{"num_key_value_heads": 2, "hidden_act": "tanh_gelu", "final_lr_fraction": 0.05, "max_steps": 5156, "dataset": "wikipedia_en"}
Each number is 500 + 25 x the weight over its row's rms, rounded and kept within 0 to 999. Layers, rows and columns count from 0. Numbers have three digits each. The size before them is the row's rms in percent of the matrix's.

# layer 5 MLP up, 768x128, rms 0.227, rows 592-646, columns 0-127
099:519496452523467515475509538510482512518505533514550518493527534494474506535496479499504449546527487465517484483487477503481484491447468477526505476508508486536494486546487484523507500484468508506503538503538488536489499490534465530520513507465471534455517547512520529517458495505476442491497502494500522457510528554509487495479511462559482441491495500528507502467490511500477509495486
088:508485453476482513465495500537534448508489487519488494503480523510525529478501492488490536535445499479484464473557515519491492541513513486554543503477502471513528543496496541527553494520546486494468471517496495497498551506499535502474515476498491503549481525504468494506516456494512491507514473513493477537482500473491464480506466481487507492505469522541554569519508503511500514484501
091:517513512484530540487471482499525514505518447516462525493514477487491506476485534487501508490429482485512462470465513537518507500521496497504491488488459516538484522477515446543488496483530549501528523492542517491489515544537473494423472514453480506499485520512486547496519479483521515488500462484433485466462498495492524503531517465526531508507497496493497503495482491469491495456513
104:529490514514537525502486485481465523532486535486501465508529505519518514503466477496521489477493509479483527521452520536540514500467491466467473501532485450508458523470490483498504490534486505530533515539535493462498534455519524497508502485483520504490520465497486493524487543542531513532472483500496519457494502498512459481512475486460474565568528477466508505504502474493544481473474
104:508500514520492461487501488466505490500484525504464464482486473527490533492494519487502512510503457516521528473523523498483501537482493497491416522472516532487507510478513485505448539503475491492458494519505464532472503514508502443470524488460508517488536507509502489503485484542522509518496490491480497523484511504499544542539499562537503487545461481545567502514547486488481492460476
102:542486508501538539502501470488515500478505488496546467475506479481486481479497496524467481526521477497470497496455452532471557540449474511463476525499488459531517487531515508507471489466487499514464521483484515515523492479438482504546550506509484502502523538524489517503509532496463530467510532509506495529491487444541541508520478480491492515467501511499497522475493527537476541515468
097:494489486485575558469530543474477463497481522508465501442539499489519513469531439499521556507497499489494481502501527475455523495503480488522515518503495494497523492504529484538559506504509507479493454524524488484538487506472493487473537505494468523482499505443484486486518482517514490533473472501475519496533463482487505510503488507504557458493505541536472471487483478509516491496483
102:537446455500480532524503501514508499509481467531487485528492498497531505529465454517480528491520547523494536506498511471484487457513491481499477515515499511473444503515506477506504524483513468516493478490537470491480573493477523515512541509504514478511477518486550475483546491544508498475485484467519502492474510494478542463479507521491478455502517493543491491481536449465534551529484
106:521485536484476514517535512443513458468500511463496458523519486502495536500523454467511487519525491485479509494514527509521506503542476482505507524535472504501488504557513493521487469507491485485534483511540487500498491501504513536515487528505526532514549502494496517512520507472512564485506515509491501467566456449514529503507502443468489535463499516543473473466511544523467462509512
104:486478480465492469469496484487463523499468487496511495498534502479482526510506518461523501529514447475470520480486503459524506478510468531510529499491501442478493505485540468527526514490512518512545511526481470504499497447523525524506525465473560514497477509547520474457481495473505485452542512486558492542453540462507491515496473520488492484474508512498538510491530496526522514482539
100:488472501459459534462498504491535468496474510550490467518470519498519520517472549516451508434524508494514488510486478541467448482513505502455480533490482494518500511498534543526509551482512484537512535508499503482494517475544525483479516520509484438515506485524479517506516516498497508489443459536485482501498482485524519522493504465515531492493468494489456530498498466496468470486520
094:522487505485501515501510518507557545502507495478495474439468477504458529480506488474491538434545516506504507475479518481496487523467505529536463468456518475474532491489548510495463510509468491496510516485480499478475495529488501543490482520520527485475534513545501462517483526471531504485495541474529496480530512496487453530523508497476481518464486534516504511563494491544506511528468
084:497505521539450474548472474466491496537518476505547529502506474493495529493470514514492533491525475504508502496489521467546476519507512534482451545500486470467492516520525544473469497498452487514478501513502492494504517507519527475540524498519500442515485495504485473506597515508502495538519534495514507493530482511520518541498519530490456500454501520489456527505497462483482492526511
099:529492534551484467536488548506440489542496509516506486494522521506510518471524495529512461498486533528485472496442541488484487482468480441508459510506531474464506506473484532516483503509529500448516465523478462486516527492544517479514498482506498526480547507508540538475476517466509486468514495476482502484504488527510454504496504506577485497481476541496478500493517504495502482498523
110:482529444544492528499516502513521509500479527494490514504539529495467507504498516503521502471508512476502482540441520502470477512491495508503521500473452486520500508515501484516467514474513515550489439488472489465485514524521515456480503523530502496517481485503486506528482458464532513515482490510460483434508517571489510509519560485472460534507500475552485485480496487516461508530539
093:494493514432519511495524470473476467515507526502486534540519502519512484505495449513495546516512499456499502504522502546469476493504508479493484537496487505480519488499502481485552531534488470489551451526543492480510462501518504481465546496518449540500508464463497510505497517493505524485500555480502531523491545482489519489547488470535513520445534494465483479534515502508477526511515
097:506469493515522505472507542486484474523477497470468448507472484464534510508526490484478501489523484498494482500488537483533519438528501480512522513487521525459425514526504519536488496482503548515526495520486509503501518521517478497561507484481473514499494469488533493469479453518513464496463475458497488499481535505481517512467526487483576458445504492493538482528489506529482514499500
099:491502529484492497495499539486495492499477496491460470462474533511505525485487520521543505468459548522505491500499462492549511528429465539503472502532487493478504508498497461544497472515462509465479499525530486475536532510534511474493548531498552490480499527499526467507467516504494469497488507521539485480516493482533503518521448489513483489504524515466516456557525523510503508546524
105:487498507511525509473543492508517542512470473516519517498490541496497489472534430555459505488501461500476503551497494487544494470428500468505539538506468460510510503506458506488479484511463499501542464508506500467511535479499502513519502467466472473485526484494502496486471531489486493510457516579478468509520484473528514524471515497511512527477495485509498528507525491525494487540499
098:526540521513505489511461490510473509507509499496535478492509493496465491535498485477450515489491494504515480518489569521481583477532515562450493492478468501523478479495541544534499501472506518495521474526499510474512487532451502463485534505502516507524528433494458489512501534479519502516509526473468528491504488498483459509469470520489481526521505479483531465495512448494500493495488
099:524518533511492509501506510474501496482560476476490483496453515523540553491465505499495488489450496487466453521523524469459511478492550514501543547468508494504505519487528537511497486468507499530504504501475533506506509508453499555470522504506509512460508480490511493432495496463507484483527528463534498474512485480497527493496520472473433460483467509468509491481510468484510546514500
109:498495507533474497476531509511501468503480529494514516502484521483525488498504500516523554426503551454543499447511504516502487548503471532494466492490473535481473494487494439504488532472447545502490479513495456519524509459487479497505498537489494521521507515546482514553471510459525528460505509474507483501518534543509525503503520502497503500549504496482472499503524520498534513513543
095:523484532502492441518504452468495507470533516501496461502478508488511488549487523520513529456512483530471501517517545503509541483522489481483509481491532500499473459472475552564491512494483491455499513516508474502496527518528519506506527542513512468435455491495507540498490505502491507533491533476498504474521502473473459519521504505493475531469474510541495459445501512498540511470476
105:529518461489501499497446528464460516481494520495439445486523537500521516482517510522529494472488542494544517461518499491514496532482468497494529521473483500490485540530541525466529540501494502514473474491508440484480493547485485506502537486506488494492493526473491513475517512511504533512513507483468482472492513465527447524462518527449507447535474504503508518499531514498507484552488
090:509497529549506555493479522476514495523507491460524516526476466459508479530507464549534520500508463486511498504468522480451525475515507484524477426486520520503532453478474476503483467495488558456504508501511514500515528463485541525517478497518531523469520493481469476512508488492493479480517461515541502537491482505472473499523506480524513525546509474451481468510502485474496465491507
083:488507473477473476482545537526536491474483478507460462498524498503498515458548490481549483511552523500532503484514477540456462521486491523492541516491492435548504518516500490465469529512480491509520506509503523498508516480496571532529507473473474520496481485482502517511503449505496507481471494518550482494458490519527449497533479545482504485484506510521501529510495464475487506512472
092:526471502494465525484501517480517522482497507497497479508480504465479479495536447521526504496457468534464495507471464466534514514494456524492545441480494530464505530512493511517502492561508479539504522468509482480528525544494515484480473507511485514484497492475452490492512496470518503507494535490506509532480492561525514469515517498479471522464534536539503505467557519461465496495541
101:495480516485523495514469553480496474521492532518487496508513496497511515480493571502520510509483510470521486538471466527498471491502518446519491489528508509492506452472507491531487521544485485447486445555499480492516472508474514480496550505481532516530478491511516484466504483483467531518467505506502479517474493516487490546470456476518422515464514498520565511482515527506505515491511
096:516487517497517511462511474461448493499465540477503480522485506470508494556492491480510484508485522530509506502546504504483504545460458516489497530480480490495486482481546505490480460438481519517474541539531492485502505513508484533537510510492495480507523456549525501479553518496537508566515456490509500496508500493491535537484481468486475543501508521479494476516476533475501494560489
103:522453495505504517486477466506516510468486481531502500521520507530528493516518505488475456496466521473515510514526487487521473473507513476510499519518509507478511540495480482470483470487528511471517491520553489508515469518525516518480531544468476453490487460457487554532460505528493485458496546483465520485445495500497516523533496528538478525523492540545518459506481489522534492432496
101:479503505508503468496524485504487458523517506471476500490466537522544466496481489503493487548504496508478516470497562513495499550503501508518481517483475468541499489539505507540507480523498512475491470532553505482478538527482476476505523524491561505518503506496486486529500491516506429469457508538486501519464523484521562488508475539498504476501509462533498500470528450476513507455469
095:516541464512565477491503503528531492493490462487498497512462501503530468517466502494489534518529465462479527474509499498528490503496508492542498488516530476502486468490479501453516532429498531476513482502510486440480474528504493451491534469545532505477509501517472548495495484546533503511516447511498485513480493497540514527519512439480481497512511492507477533489521499465517516489460
099:512509519466489478513535503488451519489508513511526517524488543488520505491519509468481501530506500467506475495478506508468539476487448515501524458494482534484515511518491460469507478538543443482529471504516498473506500501455578482505497499463509456542536484492523467494527504508524526485518528495500484497485474552524526508510528487514520519496483529448461467476505449453499502479503
109:500510464471504474498507530505454477534535512500529475515525505499456506541507494490499487501545486511489497500501472505479470451473523489515506525518474470525560476474496460500508444497529476515516496523505468543479504492518434511501509477498508479529513507504476482501495520484457518507527482565516476474463535497473538553541502492522476464481501504523518487494480457479495554501473
106:484530521457476497495516500488488481513535494508487502519532479564485512482487504492535470473466465539486489537498484444497505540482457520525489481467458471521534495517462511452461535466543458485525455513501518482495504533485514458504505503516484513498476508470508510485527481493550475484492514486528486492482519485507489522522516491515505491500449538488496544510485507468577510520499
104:480487541488537492477524516528526482473549535480496484522544500521492468492479480529538493498492519508519507445490497498508485480494467503528476536486466534523503500466496481505509498457463521488475533525484521453472506468520478505518491475521500512493551473483488483505457461491513535496504553494499487520536525504472493449485463465497453495497501497541527548490538463485506543479532
102:505539484464520498525507544507507506491481504506492475467523489477517512517486524541502516481512502498463463553491492496503494530500469501512509498485500448511539513497493525473493548516495484520477500501437477522521521471523510456526513505464540476495501485489557507517528445484515510500486468498549474547474513486486458484528469471466501491510495512441506468467486533480529529494438
101:529496539443533496448531456510501513523522520488472491548531491470505496499499524503479439496534495513508478500525441522493488518503542513454518481484485498530505467519535526463514503535451487496514499495483474515485528524481492516485494450538518472530519522485522482526546494548515502469502479461452490509493468500493479498506489456480483488524494479544507526483537477499531502510496
098:521473519538500495479497512514521496490515542538504450521504549477438480510534496513471504503494496515447507509477489520462498557424501484505485497515519537497524520468531464479499503487526476510540503519527504529464516462502500517480511485483521506511500486484513535554472533485528520515508543510484490488486534486480511490479484458511478459521500518523560506526490471471527463522486
102:558556479453528460441535540497533498507497531486522518491504520449463503533514508490486502481498515556506512487501480489500478465525484533523480510510505525445503515502464456495484531490491508537515518470543493535474525494521495475501493480483509467519524510516526504500475479481511485560506503500516548486497527469475517453518521473498450501470494475492486537548497507506483494492503
107:493517525484507525469536481478509480544482480525481530492486449498507446504487488483481477513452480513499490480520484466483493467506482520495508531522515514517541493464532527520499485478528478528476549535520519493499521491489518498509536499553548482500499519480484512489457476541537516480530458496528523519485520499464508475518455476503522530485527517518485503556486425477540528499498
089:503512523474507517522529447496497502526510472490520496505448504524521516479503530525498499520512506534500519503508490497498539465449506541502493496496534491521469488536495482511519481470479494499482474536457528525541520537486520511531470519512461522481532527527489436507507477475525499475475509480531436470480482494430539477490553465452497501494478524509463508467518499497509513489526
107:509508544502484493556494506493509494526537518459488513483526531528501515468516459480487436496443508469438503484470501491498488502493501503474522481525438504509471470491505509504542507461480481516514467488511493499490523560572507518490514475492504485524451501497519460532511477513484507512449520488519510463536509503483506464513530505556478489482523492514483514504509491482459507510529
098:514523487506480490527538525495496534503503485487549496477508459537506482492484523497520472472485510447525508487517493448489472532490463569491508511515530494501485484532532471454481526488509513497549451454496496483533483520484559526471510491551470495483481535518466528510475467470498482495535512497463469518509487466494498531480524485496522490516509515525511477490527451479495458529498
099:514499474474539471518468476489493487518519491514507494514507491479495533515510515528466468519504473514504498483478550495543470443479522502534485508527489508504493493558557483484512491444523535501474503468505467496479544521489509514549533509482514534453499496525464487554509484476519521491534466544516528501455496472486488498553504486523497430521477484509476467501503477503511509507495
108:527448504498497491485477553485496501546443530492446448517470509496471511507502511537483501503484499464498508562505495457526472510505493490483490501499480501554511472491483472484509515481520495450496521543468473516506511498473575510493552479505509537524491496515511451516480483506529546495461522481502487461529535476505475497483512491465521514514499483506492498503508541453488495489520
101:500491501505553496470499523507461521501506499498503526476462471476502522489465495508511510497475435479489518500525482487458480486502468513491510522499468526468505485515534516557543451457514494518526532477502532472489537482533503478540501513574481508499525495486489483516486489504523509450498470514496513478494525493505485560493542518493524501469508486505478548456490476546458532498468
102:508496485447575500466465497533523516487490483522470488524495489523460525554529477565549557523527536452494506519515517520509471527548502530519493487523487529503507520493487483499481514475506490517508487494486467501488507527479499499506500551464480499485514487537516512504482486538544504506514525513490500514513493518526512492515450482513502513442489468502504494461492514441518488516465
102:527492501520507497491494501548510508495501527499468579523480504457452481488489475509520477502528467533468478502540426490528505533517464516494518506464481470457513512516497526545533459468462476517497472497518533504510508490515497497532524493520508505523471484489478469518520482535529450432489521552506508528525507498503502524499510513496484493518503505520446498505480472517531519491517
102:513500481481495536526498530503498462515518476474519512527500512498512502493456505529496467453520512444462481459469479527495488471503527515510526418517526508477489503493505501533473526510516500514468480490469474436487510542502511551476497500493476555524483505489524501478472479462474508515513501483500498500524505492510537513514580463531514526493504545508508507510487455498469537508488
098:472499507489515509513547453487491465536478482502501494506471494482480492520468475465526464490500493520470508513525538483455479505516519506464503492517525540516488486498541497513459553543493506490500489523510548515537496495519531549490486548530459470546444477545507549538478481486524514507489506533495499490506497501469483464493513557517508522519472490511513511442482518476500482504472
095:513539499498543511490510484547473535474495545499458506446494493463476510499478482491519499539537559504477510491480496474527546495514476470493515497505501492510499523524521518520487501485546476493511479524529491458508475513508477476467505499466498460527508508502501581470547477506508481508496505551552498487533508491493495501489543503450488529498527520497520478517488532479543452491480
093:449519519517484476482459493485500514501491504489473518496514518481500528502482498526569473529547515497476520467461486479550482543466518532504479541502523480484549517482508489503501471505434520536548468491454496515483503536473503485502491515499519475476528516511487477516428540513444491540470510525480528487507492518505523528505507483489478501493508496516494511485499483448481497529471
103:488556510522458544483504497484477528495469481498469512503490519511565474492511451481501492497486506536510483507483520494539508474508494501493500502458500517469440550487493532516502520486502539461486532487522559494512488472486449483498511510480469493493475466516469467520486541463500560531483490498497486512457508526494505488447502517517489514505443498491518532532480516508509446520500
097:490446529537491520467472526517538506483556497471549464538505529505512496461459481478467489479484524498499575478495509494472520479488479481483454457531528462522508499538486520509525504463467497502490508514465509470497516511490520511529498478479480488484533525535491480516531503529458493500512534510500486479545496560484521510468510515501533500463506495506485522512531468489519495465526
# layer 5 MLP down (transposed), 768x128, rms 0.225, rows 592-645, columns 0-127
091:512524477514490507450473506480479502499529513542536530522541520539505482521490478474478515513540505469464511458545510506452490514455473483532455436476507456461512498479460529504530485490532526498481508497503516523535518445520498470537457473520476536498552514526500536515505491513507504492489469502493488489503512528489473509457488508493487497515522451505489498495464496470485487534509
094:520467460506489509560464507492469512506466515512527479492506454501497463499476508497514508527495552528474491477489529500507506522516493506530538517511486513502491524568506508495508540478486537485512545512509497508459498532510507437499493509527480563495508467482497493489509489513441455498503499508528436494479485486525508487511498459535429492496526477487504506486462530470494520483527
090:481511489503504493507514547508540496489542564461495502536536514510498496511510503506463463499511539487474567525485521508497546520512481481504491490479518512460488512488507511494492527478472486516506477483504500489476457523523512465529477449558540489463502494503443462476467520483471522478490517525464493528526500491512495510533498539475530497499504560479520508512509535546550509499507
095:502510493494501457523493500467523483513540525504510537526468464505515510494418485499513513532505456483483506497552491474456493505523486503517506511476484481517537490485465541479568484490492541550500522495503491508463511545505500475504470493497505486498525536502526494482495441492519518500492525531526552481500509525496539479456532483521521490500514539476501527516469516539463492540526
110:503470487512547499546491496480477481510477491495490518478504445600484513510508526478497542528495479539488518441486504507522520514501502479524515499506517530538526511476517528500488509495474460503545532493474491527485490490509510522517450523498483504491499509440528474487501480497476485516471510520505530500513463553514514490470531543538513472463486456448479493497493499486516497477475
103:539494510495534486504489470485459502503511527483478474546499495502483490529489495506498483513496511475543518500492500503526497542501486466496504528535469486494530518534470540487470515493484565535501467502477502532528480461483491511569519453520518514519499543506531517516515545496506491499494486522479534548486516448490488495471478448522480485510507500524453482486457441449507515521483
099:460519518516548504493506510513451479534491528496491502532504474541476486476460467549571510516507482508502469524470464493506484499430515533520525477530503511529483493491499488523519489527509504527496467500483526487493513484472495480497503498495514463488524532530502531496492545530512518547500454523531487452471515509508503569527507519483517537452497500485485470476486501488494500521454
112:488537547529519507517500528503503467524575517498538470501557529498472550469466537502468443490531517489518481526469503493492478532485487501497490488495508540519506522527511475490486520494471528511499492512491514500458517480531535472476497510501471497514519509505496541531496539492505517498520558477511490484501521506575508449490461473473490529526471523495470529515495515535507491492511
103:536540552522499492529528509470519540485506452521506517512487490497531546472504526468493509479488501494514483548575479540512496554512510516502500518501454509496495514421504537455485517510493493517492485482511459508505526458494486543486478516469482527531502525493489515486470517460508509542488463517454481511531506473481503521498522506497490488474505490482502457472489452509528503492488
102:456479551475510475471502493535502543485500494505492473535458535455514505524491483495497505498503485480496523519531481525491549540494472479508519535483498509511506514494465514449512512505533525539491495488520482489514518480486517519506508516513517489454482553563486549498497493525487462519496478471495509485499569460470464552513475506479494535477496490536539494510531539452502512504511
109:477521517495483513491477514476503515534496495510540485486491491513545523552513497507554493482519505491514463462502505465501495512542477478491504524523549520500530493508515553499499509537506453519490520528484486482521513473493525455471498541492474543473519518463520535495507498520465494501482486521422532500457457488512507497487519531547483516520514496501482518469537447474479445498507
096:532517489472480528497486491472463465489500554515498526454526529483471488452509517494453506468458501538516488483493509506458500505436529482500535498455509473506491511534474520529491543494482501528509518507462512534504499488477508468527533481518529498526515539504499501506512487488537466532534484507504537489525502479481482511525571509496497462510455451504458492496534499509515522524527
087:532529521494472466507495495480477483483481521494468505483494416481496460498487497505459521483478488480468529469511498503448481534512496477503543519511473480525502485545514510522524513532482512489511528467505506424477444501500505473524504501481502511485471498548502497481474554511481507499519492551519480489478534502513463518477464510511468498541493451526463457473509486481493484521498
097:495527461552493492481497505507459504545517470503498469511491495515475462520468493511510472507486459510514498504490520474493472527550496532514469491511499552516477507476555535489467514555446484525510481480481471553463486480478473428503509506476467505514505541472493501511488524472512469513501501477509513515514481503477482481533490561472483490514459489473536508475481526522480514514519
100:540513472501525457535523502526524512497528484479565489504472501542509503503552465481484515492507497467534519479547507482504479519488512506522482478499502484486478487488474490472530491491497595500544475527501494494559490529541531496500520479537513514521495552538535511477476492553486505498506479480532489526496514471474470519499512567519508522483497521511511506507491496527492502489465
089:487536507534508479471498529492495504482508471532506484477521501475503488492501505529516500523466463485473564488510510527483469552462505509468560499482505483529493502524481479542537478485454513504477494489500501542458488473485496427511501505496535497453501499485535486505566506550497483544495496511499464461533484499518489503460536467485517499541551495475497463502512497504489514494490
098:515484487525537495467524471537480478483499529492467528497483474499501517531492471463489476479515507542532543528497503523508519491510506528481457504538541471485520511538538451498488464482451498529499491473481538495494519487528475439545511464519501495479538527508501472557470556470512474479505473518483517489538524539516503478496518523470513501460493484511493492531522523498487483467482
103:538488495451525534543470533512476468460519525497538477500485502522496490512531483510486458510505524535478496485489541529533501537473492534475489477493528484489477507528567492524480438523466518471506519510540511482512542506486506554511492513510488500502504483481472551522512501490478532474519489469486540494459479518487482500457521492511517476539486472474497536504551480516529517490522
106:483504473492482516506508509532524441525491498535536549496468518496500496491455459559498483462467515483505499518513524480520486526485517503488536488491492448514507495473540523519506508532481477444500464499540520525442508525491496493526473462503472484489465463464519537513508531475571506527472507503512453524475507511533489518489500507513480518531515511499497460537500472491496519468499
093:487476523504511498459528476512515524530499524498495518467490498532512482502527519461501481497465472505520510503471460460466490509493500451481491493462501520501514474547463459444512530490458509465476504482513462517474494545466497496486493502538500512542465545482562474483484491493511474514529505486524492505491503456517510474486500467487480511472483509505496496557532523441487462552516
103:512531463495522514523491505502495539523505514527481503460539472484515475503509448493533466532488508542489506527482520476499506461494525494524483453478465517498515475525512485516460511424491483493463437509515509500488503524541508527496493521519488504486516473503521543531480504489495502524475520492479522479507483548496515433463533528485480475539503489522543462536544485509475488479486
098:476480453484462508512516521490555470516489529524487493492502488506482509482504537505450465511509532526464501473522531499500477508441475510487505481508518484471487510463536520509456497471578493515465527479508451523513486522498532527526516511510536490478493528546488511562523482533454523499524506502483507495468518456495524493523536459512490500474508494544520488495509497505476513492454
101:463514470441431482486435512509484495510487490473516479518501502495489472513469511463514528499458457524489485525526529489506496510527492495526473472517494483487486489529506507529495467480454500488518492485474514528481519508520541486535499534480525500514513540469499519473476536492483469529494547515553459479470461489498465496491496528522469510518478531525528482501494514545498563526495
100:442484479491532528495492496495502477487554504492523491476530515532485436506473500515522553507500494489469508529503531488514552488550505506467480474538502519520518462523509507473499476463492491477520520488498541527491515515475558467509467489484493408555517524451521508495470480492489481486516481476510541515499500548466498505518506484473475489519511490511525515490482513502493513493518
097:495508524499528518513494532510539527476468463497490490516532468538524481497528472461496544483483481487441514521474525480457491487483527462478484465533485539513517521509435531497497506497511461486496524538537506494539490506456508486467521486547550518501472493495506557502483479466471515500531466486506529484504508531485480499514524503497488497482511484505521476520517421489516478521510
080:480514506478524488519530467509513484485464557514497529483500515499472465506507520463497503489496454487504481486483472467487513439531459491507451480488509510522466561510497504494491437484524494472513495504493507558515471521482520440535486515533539505528504502503503503510492460534493501506516507502489515500484486493510522457492502573445466485523460477504481499537528490520502481539492
108:503535464467495522491460492535503532519515509468519479508488489482496471503506519486528516530499515512511461477461489488514494520498520544529513509500520472497495501574445545470538482483499482488516526487491506494549513542479497493494522582454481505500484508448479506509543477529498504488482546494483514533517487471524549459525492493508476481509497462469523478471489517518480541503510
099:515521491510508554475542474499481513518553530481525508511484451487493490520479471488542484468464522515506467471542480494455534458488494528503518502509482493482513509540517497526541507471482453473513554494500495501504535460465467519535478520519499506481527504488498542499513535490534467478527490538496530443472514533518493515522513484497549487523508493515468489545486490477465518520498
091:464510490491500532513475522508518531500475482505506502537454518525522537524506456526456500494526528527454511512486490531505488477483521489514491468492503498526458498533510503529494479499473512487499512487515508466505499532533455499446510532515544499505454480522511507500471480526486484504496502498530493564497540495452482447517501462499517510466495511485495491546451474508453427471485
116:519447490495510508494480514540506513544470488485539532506517484528518462481501493477508515490513502523501475443524500520492460505494492514477509544508521510523487489468543505500541529489528523539488518486485483519521460485485542495501495497511485482498526502494493495464438461494493529471465515464489527511493482536467537456476532513526487544515533550508446528537488479503493525451463
108:485499493543512499507487501510467529515529512451468509452482492527469481490492477505527525494498529511486489519503487513501509494464546506541476519547534518498482487559492505513530456480468462495475473537522500497506518459474524479441505491459480543489487521485531531467504494502477444460500518481495475481470512476492507519538502494467471512554512478488533521452462486527531485509507
092:448499507517476543504537524455483505521500503504500494481515490559523521534518479460499520534537521470501500519490500484513494521545452524486513539481499501491498528489511506489489459544521497552486476513495472506511486507526478531525517476502498516441503519506486505491483504461517495547459534455499530471502529529470504501480462533510448508511471473502531478467523516542464451488512
101:494566513501477491510518528480485480490489495519488479503465520483507516499472495511452507508516496510494503501510534481533514534539486480447518492494478497498489489431457508473458508473510521490520483501555487500470533540496476483506497540450521525469453518499500474468551533484531534518443461501473512454493484482560498498525495516518545520500510488492516511501500501479450488506483
089:499452492532523491519526474484521467517510554452490516500507500497498527477516488491478488484463506486495505518508525453543528500524480534529494471513526511511497534498512527468506543510526547555495536494476511464518463486495503509488454516567464518491488514516508546484497516480540502478499488440472500516549473492508462522477477556490515492504501541522479505526518535510494473515514
107:479505507536511511513538517491461459513521514515543521547509497559503501485519516485469521486537507488461537531461491496483534515511536434521493523502503515497483509511476506489506550528493480504500531531525509446497482488497541491478497551492495462553493491502490492495479495460503478519502499450505484519515455525493504488538508554456506521517494471466486465504461544537489491504487
100:515488531486467470469457453507446492495500482495504511474495471505502528472536477533469506473570531480486484496508489506495488492502515480515520487519465526484497513523536462502503449503552470526522495502533496524488506523498446515532482513498513538552528479526466494477526491486472499497476468553518525478506527492496505522521496491457484514494491539490492481485458490466427501499481
101:469466479499529480548499485471469481503490526484502493497483517578490476482480526457497510501509468517507479451532506511554500489507482511501489511502481524521502526542490528477493467483507529496525488494487474525432507510541467489520484506521510505496510493450479513474447460474479472543469470519467501471466543512512507518484485523470443531536508504490509514504449494519508525493497
110:511512524474475507463470534470469518512515495539493473522522530471441526475517511476485490525473509455533495476495481507528463527524519561465487511483524518497504474488501503479518538501529467538541476487526498538501494478499515497485447484450470502493519519469502512503539479458531488480530495471499460506492564498483469482539487510513487517522518509505511483468497444492513501507545
092:500507505554551496527501542482469449518496491532516504512468468568476488513496503511546477522464478454487497508484469550540464510471522531494475470505474529481499497500528461519492496467497517516519495479486502499526504481487515461465470503495496521512549525479528493503465497530475497477495485507544505464529484463473491561490512542455493500502529485493525494506495492539522481505470
103:490460466464514497473476533483468467542512494469505507488493480505472471469513536501467493506491476495534490517483483485502482468519517477503513499472487543523462515548530476559499519500507494455500467533497487521475516480491544498470521538468492466522502493515484521511483513521469523502529504459479548494512537515489542509517471543471570499499483435508485499483495471512466524483483
106:491434481515508520495465502507464463538463508508467533513498499546479501497501499541465483471533471512461486538518512502511485512509455457542531452465523512492522499507496480480514500507467497501516516513527489483483503486507502503518482530549514543520544509501513476511465484486478463499564508512454494479494521536526514541504488500468526485528475449518511487465518502461518527472474
094:525455505517501505501526519489555507528536464531474512502481451515485510480460500545504482497453479467460435466472496521522509480484524497491506519526484496513483505496507433505516535434490503465502526484482466485520486512518488489462521496530483532520480502498486487494516501516486497514516493474517519485503475446484522520525535498465500451453516493492490525492533533555514484525526
110:532512509478515491498537502479511516461504472482438493486486487516451499469532499498494470537511508481481543465528460501521476494443504508480498530521491464524527497536493523530491438468520544468509535510505491512536511491506550495536540472497501484517504472495499527516564524527507513521501541526505504489549497478523484514520475483508470486533485523509562522509516529534508502485508
094:511466493523491480494501497483458442476536522497491505504485505544451523453528464521461476510509518519546531516491514494511508564489517535489512474529507518530513477518523522507453512466467495477507465512477494550478527494509531483506483474516523478517508529521522504489506542502516495516486476533525477492472516447526500506496516458513518515524445489476505507515485516502492418531504
107:517495462506513510474504509525537487536476547498516526512470428503492478523517512499464514554486485489518525510501506523519546514478523496492490505485531472515548534515518476517537461520491510487499512532505527457508497542527465492493487497490518501531541488494499502518523474581529491465485525505525483472496492536480499485519482440467476508488494484463498483507515571504538504493501
100:519517515516485501488462493495471496494485474503535481474515496530495499485506503494508483502513511524567423445478504509494469474486528490541508529490487495535444505481519462521563587508537507479544476490439503499523488470492503532499471517482490483497507534525502468479528532504503482469501502501511502483498531486487519463494520549511499493507515517539507525510505508542513491512533
088:483501499560460534516507491506497476500477532513481497519455489558487447532493490513524512506525501489514490524512499493501504518522472539498514524529518536519527538495533470496522519514481483513514520509525495549522481502480483506503526489490496483530461531520482436553565523496513509515457536489499523461492501533477509509515531547464529465487463520446497495463505505527483517481513
101:484463488535538510465513519487490492484503532520498486511463475483494532500524467536504487493527486481520485522520483478511465465498532549545506514493512493464501521520501505473487537511518435486504516478539498493521457488435481507509486497487484474493510510446478451481471517492589484480494524485464537544511491473495536518526532535506511498508499492500493510495459452489523512519496
099:498495534463513529508519522478524527485534527463518474515486488474517477515434510458479548517486504538516492516489539514458507508485481485507503491495513522537493487477471450482470570556507483531524510506453537498483495481468494460511494513495468511486487475470499462476493489520499487460503519504487508478481498511493539489467476508507526479484461526521544462509514569523500483483488
115:504495506496501506517540515518508491516460498477517514526508491468496492529472476497447505461495502509529522507503482512454486450488496501569519521459501530507499526552515456492432498503468482493482472508436491490513544526473543523506463518472499504476512507491473547511491548486479519533464475485529509476487498506533485539519511502503523523492480548499488531467494496526469464518487
103:500514498507468526482508521474434464479486485537489462501448504506484464539481496514475485492501494492521503525509475457490445512489478522466507517466545500467504470459491548509485509491485506497479481467463485463451498498510489522489489518496501465513505529483489491468484521463509515484506469460471490558531486507533516514502481534520521494538543483507512481415516514510513473515513
091:516453505525504495508494509482500452481492491494529508550437510560535472513530522514516514509560510502533477442482493537488484492505507505441516504533449482511499534478478466487487504531471491511488488504493486528521552485482475488501498477507521544450538527469483485478483500484485486509507491464482506493496482541490456505526513521537488544471501477487533490515526504485508520453512
090:502477544477520466493457515495457500481492430506506514439481492511501480448506512494512527532495478524512501532504564523462510486504528446529491491506493526527529501501473499491510487507520475495469490494514487471485517521474487469499490514500477445495560525520536519481498451526514490545475465481493506535468496499468475463487469470514468495479508480506503507520469466548504510474494
108:480559498479506510492510431496449469498463493481508508485498507474494457520476448506518493536517540499491510481510497483485483508450502521481518523489454496575484505486500501523550521536496508477496467511481498504484508486479473444495499454488502461493498533485498481511528540508509456516474509530541479525499530480553532508480500537501480489453474507522493480518484520481480533508486